Part of a small language model's weights: 5.29M parameters, untied embeddings.
Each number is 128 + 32 x the weight over its row's rms, rounded and kept within 0 to 255. Layers, rows and columns count from 0. Numbers have three digits each. The size before them is the row's rms in percent of the matrix's.

# layer 6 MLP down (transposed), 640x160, rms 0.111, rows 257-297, columns 0-79
115:133122115092100120107122124159211140063089173146092069092105111092169127080122078147063133077140118107079100116100095135146111218155083147091124150103065169176196157139149123137153140107184098109100160154087154183155119196169152111101146132
107:096112141132120144067093093154132191146151128105186120085166113143112123128121137107125115106147113188159148136167161111129130104072128146148034064116125140069129116101155143140120134139161159100100181136169149140098079116111165119152178122
089:154137117138062137145107117138093166127148122094118111185206135053164129130141078136167180148120065120081063107130135141114089142059142089089103147074123082138095138122115137126129105152147142123120129182129133137110138080114115138095145144
089:082156190130144115123070125141160135178113209105175131227145110159134159086096159169117145138167116135137089134121105119122112149104177151077069132095098192151170099135149158116191122141170149113099107121125145080131128120135110097099189172
094:131139175138137082118061120147117160106110077152113091148118099073109084155099120093151165161126172161121101062096144170128155113092134107072162129111175136116153089138136149062164156148179100176072123143111131134096121097061145060163154075
108:126122119115183113100073133057154185180145128180109157155158132209095124121127061114120128100132110157129122131103146149105134156123119130127066126172205201184165081110130109123169135116098096105068092108096199111086114148158148100129144115
089:191146128093082117089155115134131114122135155089137160096061108116161101139106152122130101184137149115121123102102116117154152069100177157127150105114155074162126104112107133071178076120098106179098154104119154131172107145119153147086129066
107:146122141098131062156160119149183130149146150236131092151151113098147099122197148122140127086113113137090107166097103131113095165087053051108135120102122089130165129172125128166116108125118136073106102170070157135172129093137169062099136108
112:186138133137134158153097146150122118070110114096137134193140120151109147108144091124157094132127125095086162169157113133131160148141125164122144104093115139142083164120087112155178082087149163111052138147118153130136111087156117138178103194
091:158122138109144106130126131164149159151134085125100091147162195102136150175105108166159111112139122180110084112096118145126117109096056125129141101058139066163147116145157148109134094115161128109140096197088161143121171084146159101082186169
114:141126084137174131086069192107120103125146146094074138137119115113149098114156134083153132127168153195136143167134152151141176174139123126206019163142187118190122078114086066121163131134117118100105127095080103145106153116160102105136100155
093:075050219138130120050149102133097168135124118153155138145092102121112129127110132127116143142071143156151135172109086077151192105075104096144089149102108120171099095113084162146127182121098157161107097131135130122158062145083164177097106133
099:124132161109139072192106185095159139123147106166163151083153183128131095135103120150112093099126134175151125169011123148136092110116087119075104101167168140154111119179149133137136143106134132123073114101098164121054110081108114131121113155
120:144131164131208146120152143143119118141125096146097139127109113075061038134165138165108142116102203147092141200151100164149114167152123112107099148094191127117121094104101188144082133099156112105168083096077165152144133170157145149092147090
105:158161131093165180098065129154077181158086112074145073101126054110145166098072071098141113107133125070141159066112162151174132134155126163080106109093121147149091138120148094129174140134176138138190084136138128108115126126119113076124104117
084:117159083101103159101142125141128106140092097073136153141132133104106105159123072162087113158074125090139128125128129140156092126152129153150174135085119163149140122118175139106196135127158134161134080085118089160172140120145070086156122073
093:152113172145140145163076104111088135110109144127129183144148161189125162117095092172073107176097135094074132081110108095142122121126143148148081084148150138215155102100176151151136129122179145191165122123104141119104124127100102085080161114
123:154121102128096152183144185182029154149070113083129188088134157170127119116077130110126090137164132159116102155138121165113107026107156171127151154156080137150110149094098183105087133192122117125109147127145101138157136140126150148063087133
106:132133149159082100145132088108089142163179128193125144180131148133157055123161181106126111118108212136125095117164105077097130155129158137091143159091155160059130184147108136082135140130053116152176121177116138090113146117098129191102145170
106:112127131157119094118125065133130094144148114133152108161148128141154117126104107128125158120180167150132140130123107165131163126125123066112151106132108172161076147132138067149135106061097107079104181135112130106117102120203104099148096179
096:184177130106089118067141062113115098146125139168159124027136151130152079167202095120113112089099128153174157096123091161088144106110103103094102184179162140093180163150142071126111084121141145154154157116125183132125145137163130138098152140
079:102158145118130105096166132170114141109100145111124131165107095100102138112121139128117090072146149101107106158129114066120154045139070095079129136061166145120112154174148159135093162158154132073112170141130179073126148067106142073167127206
092:138118095106150048153200096117131148070150100138119114088136116109129100085080177226171142161142077114094116125141127147119065094139091221135207112120146155107125071124122129196078129087120130085183149108094128148110142104123102150100137138
097:195103162076181071110132136152128091109117075101113167099165124090179101187110146128183121091158135155104119101118130179186108087079133176155112105079144150133155140076154104121173084096158144103081154123108070120125137106148111096080121120
091:157098131091205109122083101133039141166184099066147143117105121150158120121137123081099119128113172149122148126243118106107100107116117162119077095184105155111189142131111132124110161122109138126056137113164146113136134129134142149080113130
086:149133154146156125116126151135149114149131132171152040133155101152112202141154185142164131117166166125118132157134111091066183107141147132075128064110146182161141145132177119196120127127129071098141126115143173120074101091166182115169138146
096:156131088172104123121099115139099146119105135076115095124135112132114134131149146081154154139094135176110117132166056132112122115125138150083106106121134161176107123158121089163182103211135088124231147117155113121131163163180124141090157140
088:171157176160122091100107140184143079128169085173165181130106101106083172181147150090118092148108137177086171096147131089091173118124146143147148107076176119128058134077138092175087123174114143155108133175127097077110138084114107048127123110
093:092131095119164121086147143128175168143155121149085093173123119135141188143088163147126111128155157143128157170067156104117102106126091065159125157113143094100187125140133131142143179088147201128144175118118090053126114095124066122139144156
101:147110101141048192151138139123143152117112141063130136076106127069128106119147140111121140027100068113097168109163188151140116090132099158126111143128128150145163126122091144087107125077105139104130112160122106183140087151148091203154223098
090:122173083125114113102134186128079151126098137085136089149088069142132096145136226163146162139140125095114090101073092109142142049131118181058148077100151104127091122147150132155108112105134158114201142137099153138115113131144165172121145119
109:154126154113113122121187134132175071124092134138115133113152154146156159115113097148146106137143182141116186134127089071153124152112165206168077092107136120134142106184129176155124171095090093100162079105072160113196102146116138073087151169
104:130151104143129150184121155134153136088097159118076077149175125133142167112170156158064183134153149151160129095066115097105078162171159150138143156096111090145090135155145166142094083149204106164151144171105102071197129093102111063155176149
097:132141091140147143125111134172121178130191049078131112106134156136143130117133086101149126082083151079129107089116174122135146110128136105074149119082142118172163158117087149150101084088168113081113107132178127174109134087105118154114168100
114:147155121134088160169091080170132135162114113084113096199135126104210099123063202133115102157121100128144162116146090166106113122144072186105114136129099148146131129146146110097094106108116105136132202085160119122130131121148138136125064197
102:145087129178160132157104138106110145121131115144074145118112196110124167179147132173141168173123079091082127104113103138181175149185139142069226175108084151142161107094107177112091137184117147109130126124121124096108125131116142197099145063
089:121091118112077086203166097128112118096123142107113128139144076114097130140129177193140118156091149148144103156182096107163072104140132123104136123129099143146095142169070201103128120149129157120132128124129133072147163050164183111155178088
112:133131129168166078126182167154127102152116134116166129081127126141211113098102101150064124085154158115132159106154138110082199084131119075093149121156197124112131093121188117144085126129132072100078127100129130156181151058116058168120156107
089:132153059143135116134086102131124067148115131100111083152142095098101125154142095101138116135164141071084128089173122156131136125084139164174090152091163178189100099122152130210130135092142184139173095119104080184103099130145110152114155143
090:132159168101082135123114049140094134125096129124117128124198095141075114128148105146181156140161109177218128150127109080134076109117150184157161154104100110102108146134084123089141154117109150105142159053124112089137144187115182061156182183
109:138089130090180144150138083110115131126157145132148148063175140140133170131148115167133167074132119086182083111022164174119151138164171115107206162154164089134094153158096107161097109063159203157084146120033102101156096153120159108166142131
# layer 6 MLP up, 640x160, rms 0.123, rows 258-297, columns 0-79
104:124110046182173242116152094133137179190097108156082143129114128158120100083137084164152134070114123095122137089137120176145116178148140154109106155091127085150086070141134082109096169107093097147130146141137112111117140104149134100145187162
096:146086122150119134112126150107131103170088135162062111157140108165117143130156054124138150110101169114082116159094124177109098131096169109114132095202193134190103093180108123160119102135120141145162147137085139114092147154168103130129142139
096:091104106147186086134114135128096165131161107142129086105144136112156133115061103109134142138127121157109170101099118140055107189101079143132190136152181123178091123127093097104136140148134092108117090217141162184095154131154159104131151142
096:113118163112129118185214171100208187180184169143115115060161198114117134124127127207101081093105147074117129118094129072077128180161112140157163083132138129114150101092141097155138154110102081124137165100145147084114137156182127082125120163
091:152122173118135140096150175099154187150143158117063125085144198196105138123133057140160164089125177146139109123096121134081152151127113115164127124144172162138120097143128117095136120107067138171163064125096153101119123193174166093137134116
098:124085103155197169158146174076165124108103073109099111132180100156082142091176119183123127113099127150114120125127078125097126160113143129160160187101132161175127128163130066176130214099175128117112107111097118086148168086171102100167068161
105:120106136163194202145091115135113066117138140144155140047156132144120137109092117219109144134093118153155147064166112106122161139126137138110111141120162156136158143124080084164135121034181099115132165159142142078147122116116091165145126132
106:170115116104196147152165101057147170124117139122160123135137132096120153092118077123146077091138113113109091132118098130129116195182156153159087157170179145165196104120139066181105162115173092123097197074117158096095147144150089096140135141
093:089110149187108117159135125094204100073137166162137130097127087107107101095147160080117128092130115096110126166132121080088144167132153172145104160191161153107130135159114100110108144147113125111140129057123125095210105224115156094178108091
108:104126075176152163122138166070114122101127165146087140164143107115149139121041131132138099109175114090140113118154119103105159210170153122129153131147113088116098090091110051128174165163118149140103090107086161137133116169148089123172163123
095:136112040130133119194150106065166161190139164141146081128134060145117143126146129104131140116137110190064122181092120121114112179105148148153135159122109117121079093157177139122127185156158163125105173137141143166179157124131151130201143113
095:163123096136106152159138123078125088129108088174071155117119121102142143123089136045077173151133161087106140107104173125115105149123127105100143143101150133162114112153063137176111154100100178151057121146121144151153107184104104159098174141
119:190072091164147095117143207043137145146127123144122097072122133129070098070132170106138116115147142113082133143133114146136114173136130193148118090132165135117108138144171160085112175080069104178168144118096149173164173131119113079124118081
106:110120100152157129223063145080145092100167120166119175094110103108150164094045143119110136190098147128030075135140157113138088163116110137169119107118160132149135156165149091134084162115085114113127130170123150111134114151165157149151077101
089:124109125183116133127096138115143142117207171132151157107093084162152150114117151062167166091154052084105107119121133110133135115170169146148124094194147042139104106133094108127099127125138094105163145138144128126136160201131198106137160123
098:061086123194137122098152118156130162106163113184109136110131129089112135117102116137116153110159095152119096101137101115065145129158199153184119135197172079118092132138130140135158126143136081105077140210150163134150140180178167137175162148
114:164086146181117131145125126042120168113122092194179090130141148129068114104120125104130114132106169144150060138101169159105121123149128147150071111145137081154126104120140137162107144091064146159149109124104147136116089163152088102122156177
112:095133114185196107158091080101133130101106151179093073106172081142152130113112092144092178182079147127106144181131104154078135186119158181153137117170114147178138126147142045108143149123151108117109093175118184133159140079138153143217107104
102:127090124163062147169098206064162155102109140152110120141093157176114161161110122128118117156113112138165064082095115197147122191162172126131148098106115079182104129086070113128153174177150146159119107151095190103131137140126168117183210143
101:074089144086116065122140128135187150151191090175113129147211103125090145106071128127125135138117111181102092193139169091116130151099100151126129097166130131124092119154081135143112166184132134151108151142115146074105097122118143116151173129
085:163106071154103150118102150112122140121115070122157094117132125159069157135120098111137156163118136144154146135134153195102104170130183199170092119171106085136138094098090143097145120114140103215159118125111089145159172110164130152099171121
097:119108142175198109115133217125181152098162088132056075099129106147113125131142136137042111120173110153110150106107144098116093168141161078135071122159126105084170094172090132168137116137142166178113159145147139114119116101141084105171156094
101:112103122155127124158176082013149150144127165140199077127153114163120127093120110147194134132112134143161083137174124128092125154211135159160166129104104083100121100128075124152133169157075118139153111130110181220142158170122116130157146138
097:123122097119107210124137130118130139133106169137114158119113171116130099111143069144104120091075098074129069093074134113152112167171168128142134107099182096104102114116125100171093127127160092125204153136145134139097116130114139157237104103
091:152112149134072161097154131083182106132144128116148169095159119159098115118118067105126156094113107160044107168129134177131116127113158156166100149182154079131105150136105145138123097146064144125173137107134092166145146131189112140126091192
099:084126118128111123118142093126135112153141121152131075130121165107129135126128038139064128077057087109135150090163152193110107194139123129162109134122156145221153156107111117112138153077130129173129123188118145111118077131128143096162133099
085:129096111104164121155133123132130142102115165117126112163183106224169105084161108139126179123130145089132100161151117205133128179161132127132078106165143137139123134195088105113142130100135105097108146113097119147171197174167145157149112145
095:154068136191117126160104182099119106158134085119133125156148159121117085116116135035091139189105115119074073173110128179129107137117147156140115120150140140154113064156098141131114101057101090140088106161100135205148136080117124093152066079
107:155058167157141192098117144119167095186183082116087069147125157140091141146161100082148049130134091170157107075078131150078157165152154155160151063130121090125143086112151112160133160141131167121151147165088165088132100127143179136155111119
094:182101150111142139110166111072134119127151184147110128073155147084080104104120113121153191113108141173167086155160130166093104124134157101154110052110137129186196098152117150129112143110149156109172114118096131193113140047157192129155103118
105:173122170146130148125055130126127125061115144171124121135168131113122133111110086147125121161149095142099072102109122163189143184147147151172148103102137169134145109151120080157145140144124120158113103130135158152116149189199125083159128139
101:131116114124185155124091161091091152151159102135150142125092176107116099066109112106187197116033110111045056104130125196158100149159071148161133116174141119202128130212138090153127115098106113171162133151146109162171149139144158134118154126
100:137121187123160132177139153052142088179122174112136112141127126132147121124134135130062123165114097137121145155140133173110083184085136167160162111151146132152163078165131179143091143134136097142155135172059107119098160095110092096166120155
112:108083108131103149124179100083143155098199124157109166117137112164099149091117101100212106171070174120141178159112038100114136199181104124144060188133125122156097141162089112119170093068127148140125118144146175067139112137144153108153147094
103:148095090195121176131081146056139106152137132180120092106110088163095151093135087139104139142114081153100085136141094120156127166115132138177125134198158145147161068142163112109085206116134112144082114116125135155108083164122100160157091096
094:122113142192150162117071159116142145150084080115172063141117190172161128105130062079091170099139085092081156094094150135083122156102163160131092066186118077129158092091186077164140137102160081122125179119100135124118083168126073114122066161
112:197069173134129150150110161075162139141131150158132141177133129137107124074088111077166149103139051158119096087121115123150153164203137073139141129102183082138130069160102162118152116159084154128144072137077123139111144112090170064142085105
094:218091168167129085181173146104143156165099108172119123109117114137101116132133084131161089127096096142165100108128127180147101158187148162124152130095131062138112136161109163071148137134076130096129175151093145164095201109064124127119176119
093:123119063132180110164074171130120095191126115124108107130077167188110128144091101081101137108108130085076137065167175169135077150135102095091174147180152112173115088076174106157121112141100135151157083166145075116123182056175098075189137125
110:122184142113088159082088162124154117088112119153149083158089168134132114079085129127088115114058130160104075124119127109116157169144152147110095089112176109222122108086170055170184135097177102116158117161134127133140142153154159092157171140